Part of a small language model's weights: 9 layers.
Each number is 128 + 32 x the weight over its row's rms, rounded and kept within 0 to 255. Layers, rows and columns count from 0. Numbers have three digits each. The size before them is the row's rms in percent of the matrix's.

# gate: layer 6 MLP gate, 320x128, rms 0.307, rows 259-319, columns 64-127
# up: layer 6 MLP up, 320x128, rms 0.328, rows 259-319, columns 64-127
# down: layer 6 MLP down (transposed), 320x128, rms 0.317, rows 259-319, columns 64-127
gate259 103:178153153127141087178094138161083177205172115143138156151173132057115112141143103106044104071110124141095139150151143126086089107158169109175116116134075161126161129086089074142170159152120168
up259 102:124156130084133102108137149113101104140154115147090093152197101187077121171144074133133137165137138150087165115115108085121055099081087103147177104151121105137147192154156066103125122167119105
down259 101:128157173103126120069079116091124165128169097131147123244101123108168109120117130077150139095153088134142181145138080143147086097157143139123089110086184115151122125155134135147120129075142109
gate260 096:135170120134187107140130152087091171159162127108138100111135134129124173086128054128110189154097105080198165097158064105148187189131150085137134152114188188102093081097136138142137107135129091
up260 101:172050124108155155139055121133127108163113125151105190157133100104125131179128152125156107138159121159196142143121117135126061135135144075133148143105188117180112063124174115149104145169092124
down260 095:164165110074200093146151100182121100110111136173132041135149101103161202133123121110140127178099088152138108125083108108152103133091071073055111101099090145155125170141156111140155186156097134
gate261 099:174124153097145123066161103140105155193099156149109079115172135107120110047144098151131095127133060088142164165118136128089126149091137064141157092079132175086115057182142108101113138156071144
up261 102:095158179156109210176071122118083166131166130119109142139118139198126128138068092089205119155147117093116155154103121097131138167135134126191107153095157134113091165148160108166146085062170121
down261 100:138109124176120101084162062118120145152126144131153133107160115091126117116061136084107135151188038123143152094112140115135110116104113102131133116105150097128100101112136180119101168128100148
gate262 113:113107135101103176142168112170128150159128162157139120180081166166090157107127081150123133136148048178127120098118159091210083132095070149100115137122131161073128093131177116082143134160100120
up262 103:138162137147132145130142122158174138127115115178058165093188093101148071136140181216136169094082145104133176141140081138118078122113150133131136130063080141148119113155111106087131115077132158
down262 110:143112146097179099093149057092136113148128089176130107133154132134133148108136138142116089082145089124166147117135154103162185121167195151206121143148128197163117087116192139133161178139173158
gate263 099:131145122141177106136109108159111145124115128108072166142149148108137123107104133161098130132083098085097146079140084143112075070103119089157069128138137154110105087115120106112152133094148150
up263 099:077084087134160136156116144107173149161167183118108142196130135159093159102178082163119094138154191125164168137128137115119169119115106123116159132108077113137150156088104087114058141121138132
down263 097:149156059150124160152133131136135145109141137205099115115075151176119085077145169133106169117097132137068128116066088150147150129131119117085154131118085130124165110154174090115103078066137103
gate264 117:120167129166156120169110202108111170124099118159160136122150176125139136180113104071110124113063081120084142166186118081080087123118093170126079194136158166107078118102077136132119180120138139
up264 110:092165180114051164118077131139078123116156130097155149155159164216113071165144143151130118103109161142166113138168128177170125144198108130149121104098184132124166156148090128092137101119142134
down264 111:128131080163162126145126108149129085131109200060106159111103143118120122109153162129103175193115112149106133176153098112165107091123135133141093093150075148127103137141147112154127162196127126
gate265 098:094189071079142131147094124134142136161136143117116144118150108134154120225172139143128077147151173153112095136101113099118122193156098143145171127140127100119120070148141078088133186186162230
up265 095:120146131103128156158131145044125102123118117074069148161091090093083101109135095119096153118121159147138107127123149130136094157121091085089156143173059146137100147071103159139114084144107091
down265 097:219178151104162080178155100134103113147170143169100138152119102149146103172136063140151181157122189117118115061151063128131094136133184106144129158130129112167147135121111113130181138125104180
gate266 097:135100091096175128042099131175146087143063187110057174142083184135134102088114044134078130124084156108128154094131158097056127167120140119146141113179152070070107125136144144104165150135112144
up266 099:119138158152134114111057131172156124105120178102125117120152174152078123128174169126079095120120173119055136141115148138124097118092080044161153111131124155139148088162170168121136073100170122
down266 090:126126076118085140203100135158127142112140152059102145047106174105138129132148132147148121112081156149096137184159149144114176113179111164131156082149112102103095162056119208168126108143114105
gate267 096:175148168150185152126109150066198108112125109121089148115165105086112148121122106141103134160115066120128171153077148190173103077102124106128187164143110129115144115135115173098158191158108178
up267 100:099158098128149163116143093107131120101142100167128163116166071167214117195148128198125125120114157005120154080140122128083156077188075127162114120139140131109136091110146072141164152121118107
down267 098:095106148152091165181124097166148152107206084087135105198070093150147149141149112178127161182137149108132150137145099082134114158136123141162091159148093049084118113124159179154165126139053151
gate268 103:131146126153140130129176191129142185088160069054139136128105140090173166115160165103139198125093102180107143115128100142155122163068075076135159130148121121099155161093071159144104196156102153
up268 101:074117154132197099169141092123103154132211085121118151083158146159125170169130154102107137208179152161141126149143195137147098092134122081115149135123096169108122081122126131166177072107136133
down268 101:119102163114139144178172157117081168169105165105119153104186156197132131131170099112107113134085117119113086146073060100125118117142095183141156097115139085166137116097154073112074108059136075
gate269 101:104127124144167122132047069134075165117105141167112094177066093081112096180124134149075150137152167166095147123192130155144155118111080091070125102127168091116121108123113134167103152158182122
up269 106:080184106126110092152109116142200102182143157130130142150121132082148162165159109143121172129123115106169114096180151190155189082165135152101135099195116104106096128087097190172133202100127118
down269 103:227129128115167070123056114129103157134149109093117155206141170145119084149122142184147097170149159142170131120107096167182189081153148112127144165182194162175146137148108129104143136183133174
gate270 106:144092153176178137095090122142056122110162095091098109114148167095103117086161111136059166164160104138151127115172087123154104164177103180103058153111125175127121079142131125145139134124133114
up270 111:150087094083119134101144086064145161087158025191166081103089147105126143148121106175139122109120161091097163142135202113105151044128091091147138087090146142106129113129102177076111068118111161
down270 106:106095133145127061181076093145112092155152164134096079049137113145128141129115126169114146047153163155142139105118167175040088093154092092077183147158148165178190137117125092103165145141120139
gate271 098:105114103113126156122085190115116160127138131127150174147181095126091149141164145136112135102091111070092178152117149070173105120140119069160112139132097129108170100105103076201084138143137122
up271 105:120121075111128127155141158133062186099089089059176094161114123107101082061117140108118142082116108137111112062136150165136139157100107134131166149090106102137140120115088116153096116190199112
down271 093:084160150146072062187082161139106093194171093093157125173102146132120094132179118121120162132150101124167119070165088141159133085122177092118136155116087150057117146160141083125114163053114113
gate272 103:151135160086141126133186135134120175123114180135130163163163153100204150093107120127057165097141175091169134055140118134165118133125124065146153130104039190113142132181153081097095168103086137
up272 101:164122118135096110120099106124141214166119123197142126128164124120140110133121089132135147153149101160156188100157131195109052153105067154133123162163089118110111091133131137095124103111152131
down272 098:108135147137105158167090108141065144131104115168133115113119159102152143119117127142131111094095099107123130168170028126083103144116136099099137109155164198151129116082119108080188156141116141
gate273 102:097056130169131108177094108135140140140149202118085172124090195105142073104128083129124115144110163157086168186189147132227142188189094154125158116114121125121116169111125129108119115116110113
up273 096:135088113138137185106171138126070092164052118169151162139098169141130163119117119135194137122080127123119180097076136185122082121110166087067103147083155185127199157135126085108156079086130075
down273 098:162144104170104158087140112124107146080133113134174103061115089132129207116108098179063125094115072115162095139103139166055092154121107103119110129144168140155134093073077139131095139170134151
gate274 089:109160100173166136110155166111118103037129093167098150134132110136168113170118097087059113134066183146089144146151089105160171135115172084100180175112106165146146114169088115154130131134081086
up274 092:121105102135158168117093120129115098032108126200136187110149103157157093138089112136095102111099139149096132138177140103105107123152107125093153173103136171173133151143118158140142156086122128
down274 098:144108091057116188119116094099138127123139168103215204156147129142083083118074106162158086154127075153138077095168108164162145126120147100083116159138107125130188115166164155123151081141121136
gate275 102:151101138142166115135083146062121181098111099177060104175104115112164113128135184103109115128117120043064138115173144163063163112128164110141173141124108156114193148093126116099132057164112090
up275 099:067087141192068088115138157182142166138092149113123107107131158174088130169112131152084078065148208101134168101164109098135126085108092123105110122165103121095126172118111149130125146210078157
down275 104:114138178130072118048093086129120128171123162185192091168082148166135163109119079132143122164174135090180167093123074181119159145091109126146118117148141116050162146134190134112157056169141115
gate276 093:131133111051102137091142109150114251105151136165104106142132101114134109187114147143096103184166123123126084147103099135114083100134134093149133166067112125081126108120138139108107195124134149
up276 092:116110078104072146136169169081151221110087131118139157133177163150143139114101126157104090137206180134142115154105076133158111143168125166087086132172117156084121160122176127080153156127186122
down276 096:094143185115179103104107120116137124162157179102107075072179147121134107076168120124058133140157108080094173089091126151160135092153149170116176099134147173094103137108123153174107133097125110
gate277 101:148160137168098161176139129200116138168163107170094214156146110163157139114134128120101131146160109180149140172180135095136113188127117067110088168102180123126088083125125099082137163105192137
up277 100:145112104147098140114112158166167177109147109128145156126157116145115073087092142163142188097145117088088163108143145080119157041142131072152116113138174104145099118143155112117110140133154149
down277 099:104122196120177167105145126172130198101133140090116185122121083112114106113123156115148150117167131124085105101064162082077158091088143145083071160166144094160133105180099161098152162136152129
gate278 104:180133116142137117082110169144182193173115141153125120153103145104204069132077147116058111114128147166106114126106099117109087157136095116147164109157113098075055106135119135127175126198124166
up278 105:080151136109156144122084140122162125137127179141154158156104121140110107099063132154085116112106133133111138151129126115107134078153094089108144091108077143168098116135154163119083208143159128
down278 108:139119142140151148134130126138107138135120135100092151148079184121157157141139163151076130117121114130083104168093110207155174173116059129070110098110096191118118116145076167094131146117157137
gate279 101:192173162143135112168139144093135155078147095153130171126138122149139128127166147126119184099201095167107104168172083137114139157096184116117103101121145125096172111173101180080101118076107203
up279 097:126164102147081116144166083112084148150133141142157080186112176142107097131107073090137159131129123122145144066113155126135074142159122162161106159122088110087067102116156135143140102160129078
down279 098:110132114116126179134149083096175059143148162136105145142150146083112206132131133142142157145148146111146057102129131089160126132087180077126105156082042113114084210156135120193128117131130149
gate280 091:145140191161141104121095139149131176134060132203093097152131111143108140079160120161111146094169113105073118156104191165094123144164163108079157205058123129089102129137118126177093151124069142
up280 099:099087095198110138071114105145139083110147135140129100144174118189158118125141103100158201113116136089130176076148155173098115156133140166165104160104112108100097124118143128130123126142091105
down280 100:137064129154129105114139159151145082109146200138140116149164159124080138108098179147143109152135125094160175114149205109203147103100120150114080144110159120118108149181129118117146152158151135
gate281 093:179135109176116164156127178163141149106143159075122136186112131128146192137089179194093148117208117116156148101096109085144153158121138081116111121149125130129091117131138173142114126188135183
up281 092:078098145156175108159090147102140084090165105098096165071168151074124119148128115038090132148136163165146046197156113172127098143181111137153140107090127107159114128115122187127111123151133083
down281 098:139149141194073116123091153088128156139156120176109140157101097160186134147146090105062118144135115125145150145098102240111112122162171104105199171057160188176104147144109168129145150113118072
gate282 103:126131212121154095128101108118148154115146109133143089164119070110187094162179078098107141090180068170106080094109132144088152117132105128141086088121102111126138089151182113170156139141128091
up282 101:151091102136132087135140127156111126129089109104132074121151125077167103194110130134154148096124125115120093161114140107130151104045111072124107126145143139119149099058117208137183157110141154
down282 104:097119077125159150107133156118167098110151138084076105123111127146137111105083132174163136083174146086093128104097172063106142156122124081121151188055149166137216141113140110070174119151118124
gate283 101:124173132157137125058165123169170203089109138164091138123123127069130106124090151162106117185134146164069115090167124168153092164179159103074095144118102135148081109196120109081100143156124101
up283 102:125131154114141073145146118153092118096104156188121126149108076119150130105103106141152154147103087138137153143133125125108173089148085110145103121137098106056086087094138163127068089129065121
down283 103:130133117161100140128165098127067112143112093103114161186085147118128122183060138101087135135178129149119174200173116179028126115141098094087100070158140133118089134162134167157107164177145152
gate284 103:106174121106094138116120126128093216142117095123074126188095154060123162146102140093196133127153162199102140124132126094180113137177123118101182126060122190134146171177139086117087143100134120
up284 096:159103131135161164190074064101141164102103117121096133156111133118099131140089132170182123152089144170142154095145117142132090124091176211112095136096087171126133185155158204159133111162147112
down284 095:150129131137165130113148117094113184134199201116144106130129108129160170116125139089095142120126111130117135142110148137173095089160181157099133073116139152146143134091089140155117132149120096
gate285 102:072127132136101078167182157140145127049139095163135157161148173089179135139152077122117110172169140192126157115113154109083180139105109071088143100096133142061096103134122192111085096110162157
up285 102:111122069079158115138115130069120200123151160112167072151104120128112103124129133128164164141114127036095136088168110094106112111110158121093129091132126125140151138195167155159174147164126074
down285 102:131095160132135155160141080123132169111118120125093122129147077102155141120180146077094173134124097124107081093180065161118105142102130105116096083147169088167103100155160147175128148142041064
gate286 090:139100146137057192063112057104122150118155104088143166133117103102148196159099120138118126125087124135187160181174099182148178109083148153159114141149154153130109079129103138080113148110119117
up286 095:094139169148118125160151042152129118051091106121085169166100155168151072157067052105107178090168150117138151197152142140137122135080164100162130116075166099115205119101118127082101164151110155
down286 099:124183113131134144157145102118101081153159134185145130125143118089116127135060054119094144146102189140136119128142106110124141138080174055096212127103121089134215146103079102129065129114125197
gate287 101:116176170122112153112169091075131123095107129152111109172111109073106143139154149127105151141158068095098096137097101119128083135115114142088135141122117165145147142133091089142100068096134070
up287 098:117105114195098154085152138138108118147120138188117081091127190077092176077117140073123123118115105138107146147119148117106145131152088143162155153108094143081075106148151141069111123159206146
down287 103:126140128132127147104149114075141191105120135109137074127159126102081111147119151080113089128122171106158142142123089166149220120144098127104128136114140171078100106124133185102077137122220131
gate288 095:100142097202135119173143162187118153075116136116091146147110084153131134117150141193087105083064094158174123124126120124146091133120094127167104057156125148079142133124105154138173112088086116
up288 096:148099098174120126175191145101084111146116151175114112100159092127140103121134123133195180159125088129197126128122108136204163137140181160131150155081108212128121115148103094179073137063170151
down288 101:145153160094122161142105132146183183079147175153090174037084117085128107146132151103127145183112103095105068162134152119140109166137148129089099147077092164124158121123125130095166134098142141
gate289 102:138143100164087100092084145140139156111145129104092096125130096121127121106154181135088101175103124173177140199198077131146127160121134133167157132101072087106145119151171095133206154122176101
up289 100:135173152130118100156107174181065117117121125154079143098098114100136141078149109148121100135157101114140155147136126112124106167124135124124101128102172120134121149182204175101084148123130120
down289 101:129085168158126062152172100054128138139150163118126112151155119166114109102155132073107128163076066173115159131135093100133126120149117175162147159157082159153124147133144070162139121074098198
gate290 101:141145153150140127170131190110171108082136132142105106165143134129102169079178146131130179101087106100139115099084183123117138121143028130132103139115161116161191082109087100146194117119084143
up290 104:159079091153107077114095083046046085144131144145166111142098153105112119126137084081159143143159083139110098139173153176177097146154105163147182164130124129147144105134118151076142163171144098
down290 102:099098095104108178104132143118118124121173122187092111095146073094206146136132159099156161143052053128121097128123122130129107170080132101085115120113107193146135092143128147176108084115091108
gate291 099:088100101129117116145162179131175156080123142157131141160168084120126153119103128114110083059196079149113099153115110126131082157110118098115105112051160209141170183097149092151131131111150211
up291 102:123116120106090147159188166080160158137143149140157092114111136183151077101123085110079124149164154169089135177122137093180118146095081169109141167094155108106087109137142079107123133120074125
down291 096:161112153095183072155192114128132068139103146091041091110133118166140152103089056076088135131148158131156147106123136085183150159100086151100125084109136117160092157120143157129110143076099123
gate292 104:147102082090125119139128098186088114143158101101120143131093071090137182088167106095142144123162105132100115192130150118116154098129157090103135081132114129124098107131134141138152212111181156
up292 096:182146110096121155150110070181084093143109130120120073177090145134152097093109100125129183077098153105133204152140147119121090090112114087104144106147173108128126156146159123093112115217088165
down292 100:207116144171147111135097119147108207091079101130147140170079159130110093103121182130146161087127131161113125121092177122114139146111141054138084143135129102121100182130127131177154153098102135
gate293 104:170125166140143143160137077167131113103153114130108154163110168113107057158156143090093104140142134118130210113144139163109114140165139110069160196066090164116139118133163105155145138158185114
up293 101:105148091146111159137077136086077137202157099189116146147112143134109146117094139129108130098159195117122073161105078140115131091146113195104173116149107101110143176149059176111144122097140185
down293 105:079139124094117076138098141157178114143114114091098098129109140134130098125126144138114107118127160084192048144159104157183097154129173133048121148119110137132171123124130119089110141123117201
gate294 099:069056097093197122119084093192188087143132096122140125155150129147116079134086153146083106069118115103073169123087183105193120124133138183114118091129101153089116138087094127101120149103138155
up294 100:136139100089082099177190117084186178090144190162170147117143126148097123117164168141102150215149167101116096153168107153159158131126162110113173101088106088150103137158091114145111047104099179
down294 102:086107163122137123147143127105152125068137149102121148130132089147176104124131146081099118216178175120120099166141142142175156135152167118121138119135127152140113159110155138209147128138150158
gate295 102:136137081167126135144060170123180147058078072141100170137140123144174100156193109121151168132120123088118123138136127129128168136145120098157087153148104102122104136129146136177124114100136140
up295 098:166133098178109112133170111096142148132109155137115102082119135143090136197180125123180187104123123119139127106176097108089146102130139109159135099142159178138121145143108151148125159121119102
down295 101:144078072085138109185079112174170131107117107176093139124139173173111143146163131122111135132163145151066110131117128209104121175121131097124136139154133156143135109082135134123174173118100133
gate296 105:172161129102128149142090058130159072101112136107142146083113091115150136189118099146093082031084095103077107142075129069122098113148086142093076116099076159112104087118126143130150105081157160
up296 098:131118125125061109097109168115133114088051087077076177176098136112108129158114124155158124056107119164123094137063094168097121108152145128157176178096135110132089127118135195102190135164132109
down296 099:117160160077152141143148198110098161118113073058112118223128125124119078157199148079107132127113111141134132185119101158109137130076140128088143093161105162159139097100115079093123100133155105
gate297 098:147138153104155122080156087120171168062136168145111104177146180118093125167153118094157164105126120180090117190139150127141145172098103065179072152155103061134149074165131164111092094172149105
up297 101:157116051143078038106131099181168101140116143104150089150137089122109130149148195073135106149134102158092130157141116108116177129141112156098113129116107122145175110178117149147133169103111135
down297 101:182133092068163094139130114144105133133129091155145158149136152117153141127174082123092151172099094118113122062154097119118067154144100086156105124199112139164083107122132128159104124155160138
gate298 091:130132138107157134147180094161090042116096126173099122119107112163122136129164134089057106122173136129151169132093113138226121067126100133101132081098148111142169158122092140170229141107130052
up298 090:145092121144124103166092087162119106151117121187104103129106087136117163056121136112120144171099090148078095148080086149127168172131133081141150145143092123139111155025061071163160150188131146
down298 092:102120169090114140120104149136109191175132139176130155191114125154143133144172136085154118110105090138176142114108118124167111167157152163059128121158153192169132161090105152160141167117153029
gate299 098:160113154165144199161128129084169096168166130146159081148196145178126148126186116114136164162101146099159146108086102099140080150154157106156151105121084089122157068133157141123092127155160102
up299 100:107099133069120111037131151118089076133169164175113144129136163139145112049123099119128156111181134142113158135169134153100082139077107125105163110175100124125120207123121167080200156160150138
down299 105:085155132072131115091140097153161126109141138144147084227109068116101124070108126104136123094123104121119094083170176114134117127117169155119183129084089043117138146134094123140148141147145155
gate300 104:095108149087199155161137148130102154129156121080133077195123108142155133119053097135118132129108188168130087101118139070114225140092087133176115138122182133046087115078088168147102160146108089
up300 096:094105120090126167161089141102142127163134131108129153130121132144145139117141120129167072140113131148154123107143126113169218109084114123170182117083151127073128124093107094141168121132135080
down300 102:156129107123148180086156117091132146039155140103133152128100159152150089107176108153138156122137219121166186085081155154171143085133137148142141086163169108082114119163136118092132145140098136
gate301 100:155058100119095110127066106184192122079113097138109159149173091117192141109136115083090145170153099113133116136133153117108119170117056075111146116120106132125121148110124093092153068181090084
up301 105:086161098091127128148143152127031139144104079157139186106099192123147161097121184139136101105137126156102201167150150129121181174157119117150119186100173141127164104107162079102094122149177128
down301 090:145174148124087105074117119113129148128150100115157154194116117125130115110085042114099170082124144205111122080193105118081083159137175110124170129107144173142106192065110092132135122062106161
gate302 094:097152098093225116098081157105133173142129171085097134150167149123092052115128129121133153058141139081132121144095062122133079090123125140131115139108120112141111198109121060117170110158158078
up302 098:117190094142125116147158090100162125105077117112110191147119167136197066099052053135103134119152147122076176122122148101121106088095081139148102124186174159105084146186098058147108114139131122
down302 101:146151134091158088065124169108169098120135109142095121126128161088101131148130091139146156108109123162118092051125134118154174153146099109176172120173176157157163150146129129100131075132134065
gate303 094:149105145163162152130110161141099109146121170090137138127154117191143101125061119136134137135136126135152134048104117155128085150099154087136139172095060161123097075113092126074135082080105141
up303 098:120186120094139115116105156084185155170098113115127130099077176114130086138131157055141132128108145134134109095109169074100097101112140114138125117176068153106144123179128161094150174154093167
down303 101:203084168158134143114137100121097162098112129160115154112176128173166131109081160150157193151128113115113154132129143106120100133106159097088134095188094112121115090135099180134149157107132115
gate304 098:195108150123162144103116087120136117123091171204180132149111098148115105149181163163128163136104170153067148113159173173141193150124125105150092180118095114081082156126176073115180214118089158
up304 095:124120144099168161130078101127147107153195149155195149082115125124211148194114112164126147073150125173127067154144120164179144154108077105098151104192117142108114166168141110099131180093169159
down304 100:165133163107118147161132135126204133104102167024164136134139148132105148147207161159068172124180194152094143088137047128141092110125075150126100173149120135114171119104138097131193097137133146
gate305 098:172117094138097130062162174069193071119161125161126105112174100151142062156173093046145078114166132135113163131125109185161131153138127168102129183150149132180114103111161177119143157093104121
up305 093:124129094130183107132100117128134107121111124195141154147216131108123141137128104125098075104087125142112149031106113164156114090126134150093125164101123145103138187134165093127181162125136178
down305 095:116140096157105098147197124097121129155163150150161116064124148132140103103144107074060098126108128098084114079099175108112162158117107160164137102126127135020088080108079099141089116096143143
gate306 097:127144115107109162119201124094185115099155054125094121154147116210106138142064105130115081137126132143088128113138125106147147105084103158109167076095147148124103131081117098154194152106181156
up306 102:099173145136160144139170120182081165111135118150091163100141134159127211068138134127105181158155122147124139143074131091151122174135127091213114132121116053147122168111134094134171146092195156
down306 100:137156123126106099159079172144110133086095080111133144110159154094114156119137086123097081143140104111118116126143129099181093171133087173181129086132110162183173122094166132096101176068105109
gate307 101:158127141180210107169134128111163169156065142072124141160123162129132126093141093161159160104138144075131160142131136126101175131157104100126125108118130108123046169169111134167145133198140075
up307 098:171112120178159092121121141160103148150141158088059165109160121141151177133142154180129134101122167130171154194079092074152167167098112118138080085094146198163144105132165106118082163122104088
down307 095:141100112147161134099128155151145143097115063133212086075144127135126137083083146086168130105120161188107129078124175177173082113148128120139071054143154106140144072104068126175094137153157153
gate308 103:096178088142211075105108124130090167080106117135053092141170106121154086129104134116090145157158084081121166093117200110111167186109179137172086152050154135172148113141103119090157161135134136
up308 101:136071129107114117111208158187112167079123091155152149112098137127148112151134139102123158106131132117143139149136112109125139058138085181083064157181099053041120184130136092067133085179123114
down308 101:142184133093146101127104156134110114099093225105093117161124082194104175137052160173161110132139125116216150175186150131115116107175132168115145186135132160080169129092137107102123125133084129
gate309 099:164135116145121163116110074111156145195152171126130133140115128111144164120168147093136135110136126114111088164107071129130150134148088104157151149155179118186052162203179148159127146111091150
up309 099:149161143097086133120108115099071110135127089142071079148104188116152116122122119063173126182119201191144103148162137068091127148091192111123142161136101089107113095143079093109067100107153143
down309 097:175104188208114174136160115073145140157096146114114108134126136133123145089124061084146174091156152113119152142154098137089123131106114124085136110145129117163077178132088108165129173099185109
gate310 104:096086116153139147165126139103113122126071186137136182168122100166139106138114080167071116097141135090058132172155053078145197119084142121163113102136176150142121125062110143143093174169138157
up310 098:050134116173119122078108108106107150184136138153127135167175155076200140127102189092161121131155092157089152117167131175135113107097072103112152117092115093116155111122109120073121088121169165
down310 098:173154120171140093177112106170142132176117113090092138109144150065094139115064175157162119183135143119196185144131138207152123147102153139127172144076161106115152117135139106121146123164149096
gate311 104:096097130134113156089092139107116124180091161060115089138105130089045134081164093098120114192058141092164183092104135177165131143119124140144143139097124076078070170123076120113179141111110175
up311 100:165136097134142133087152111174150140154055120164146123112109100102090090125150100133146108057138120076079056110157168140102062118126156090164162113118147114181087113104142165098162103156132156
down311 095:137159058106160102154120065108172147125140188189082120064158153159149160104113184114145119197145164170081138132137112119107130172126124093187110101117161121121139077112162141135100117130116083
gate312 103:094097127146138153174149203099144086083102108148078152114122162166145092136096173141135134116121163097151172107116126121078134097115154127059190184115117176105111120107133144103152154104137091
up312 099:103178136138141126149139180113139106112153110198106087131105184094118122098160059158092111110118123199153117088133143130107176122141132089123155206146182154115149158093102144102164115091135123
down312 099:129144139152151120114119091182195113079145111117128169135079127148119135122114141212143083108123149198133180126160161131187063130139129101055082096145117167132172117129139162113113174162139150
gate313 100:134115023124109161123152098123107092142101145128080144161152092133167136119143168197127186158099128155170047120144135103196072141101115090132183046123118127099166147192118110111157126101141132
up313 100:174119163100103114159109133203058054152097107128128132125094094091097105089112133119116173144122113121104100113096121107134120115148101175095126103114201162125118144156146155114106095094165164
down313 102:147095061091160163103135105141130186189158082232107092098144142156143164133130175125147150186145159128071100091078079109102122158152131095164107140124093140104129125163132146143162108133189109
gate314 103:087125122114113080094057104193145111163136184142165142147121146194114101139151150177086109168143077158170126113086155136114118167097168106134114167106143184055086113153147124154194130117115142
up314 098:162104082124136138093127156075101202136081143040076118139102154081135126098114151037096124170126114183091129119111117090109097101173139106180159073116145130187123182112146168142117131086151111
down314 101:117149086197105118060137107092162108145060163179159105028075107128147136165103149142167109140096142147088088118113123083150158162129112100174136083131145173118134189115126132093114093134125111
gate315 109:171127109136142106114123131194116146148110111079087082134120149104135157121102096089109171104141094067137193102121102110135169115134116122208123109082137141096156152135138074152078068105174150
up315 103:153103107199153124112132168195134154058088136112111176140108115185145101090079141083128109120179127108145070099157141141109200141135149175097090127164084093132180150131104128158114124073120161
down315 100:110144112154125171128138130101175163085096175153095129122161127150146115075064068121194101146166143130096157180169095121123172142125155168089198178103129143116128145118113156151111137093084124
gate316 095:183114110151172136088142170088151121103117154172146174203187143153129136053061101145114161117124110095147130052153197150137151142092172125081107178088131136126106153133148079108117104121137184
up316 093:117123112094109145130143109071138165109129115197148136079185093155033157155137119139109190092165118151068115158120130193121124082187101133106104117128195164164108148143096152169152103169099149
down316 099:211157152130151151089132089106115125190059124164141147191134081171144127185081135067174066170142138131149118131136079140118069130113114134129153122071126084101137127141106128139104070103097201
gate317 105:188091126146117146132121148154141136130087093191070159157114121094126177115133151167125138097079146091081169122150018139126160164089103160071137129126187156126135127101073103130093121105134109
up317 100:089076202118163100130080121159104127098113147122078214116095185192082110115109128077158139090092155130114186137126095071140137159150129196116143124139136151163122172158122131122109077102108117
down317 099:136112206117082117110105124140123172149104140116136151090129184102094130133136135171167110072131109139100189137101106179096166094131079127133128084139178126123061139129105080138099125132135116
gate318 100:145141155145126153104124193133180130135159073187071158176106152157117114143093132085114138138164147120117139118135154112147130138132095112188108159142121150036095221147104130142080161186138131
up318 100:138081096119159115095105068141104124213141124110128141136161150138143134103057158080106074163160170127093153102064149117137101175082172133154079181125156156094108138133107110142110068154127098
down318 106:171056119159155113106183137122158123133102131154110089180174134114118181133099050147073188138178165130119161117108138166141126087086088097165093075153150100149128120092123127139094186170114130
gate319 106:068120091095127163137099191171128162177118118130169084148171142106126121081151199114138095114072073092096131140178127148133082122094067108141104105125103112075106083127160145176109090150145094
up319 105:069129159117172166143193136085088130112027153140098127104147151112071120165176116059141102165127134142125134189064182123115146082116161099127119132110057164127156148076113164133142156086174132
down319 105:143124128070165126152109114076072165151158027146125120085166183114128108109145170137131114137051111119139169088124143168140077085114158140193151092104127077113138101153094182112176077121092163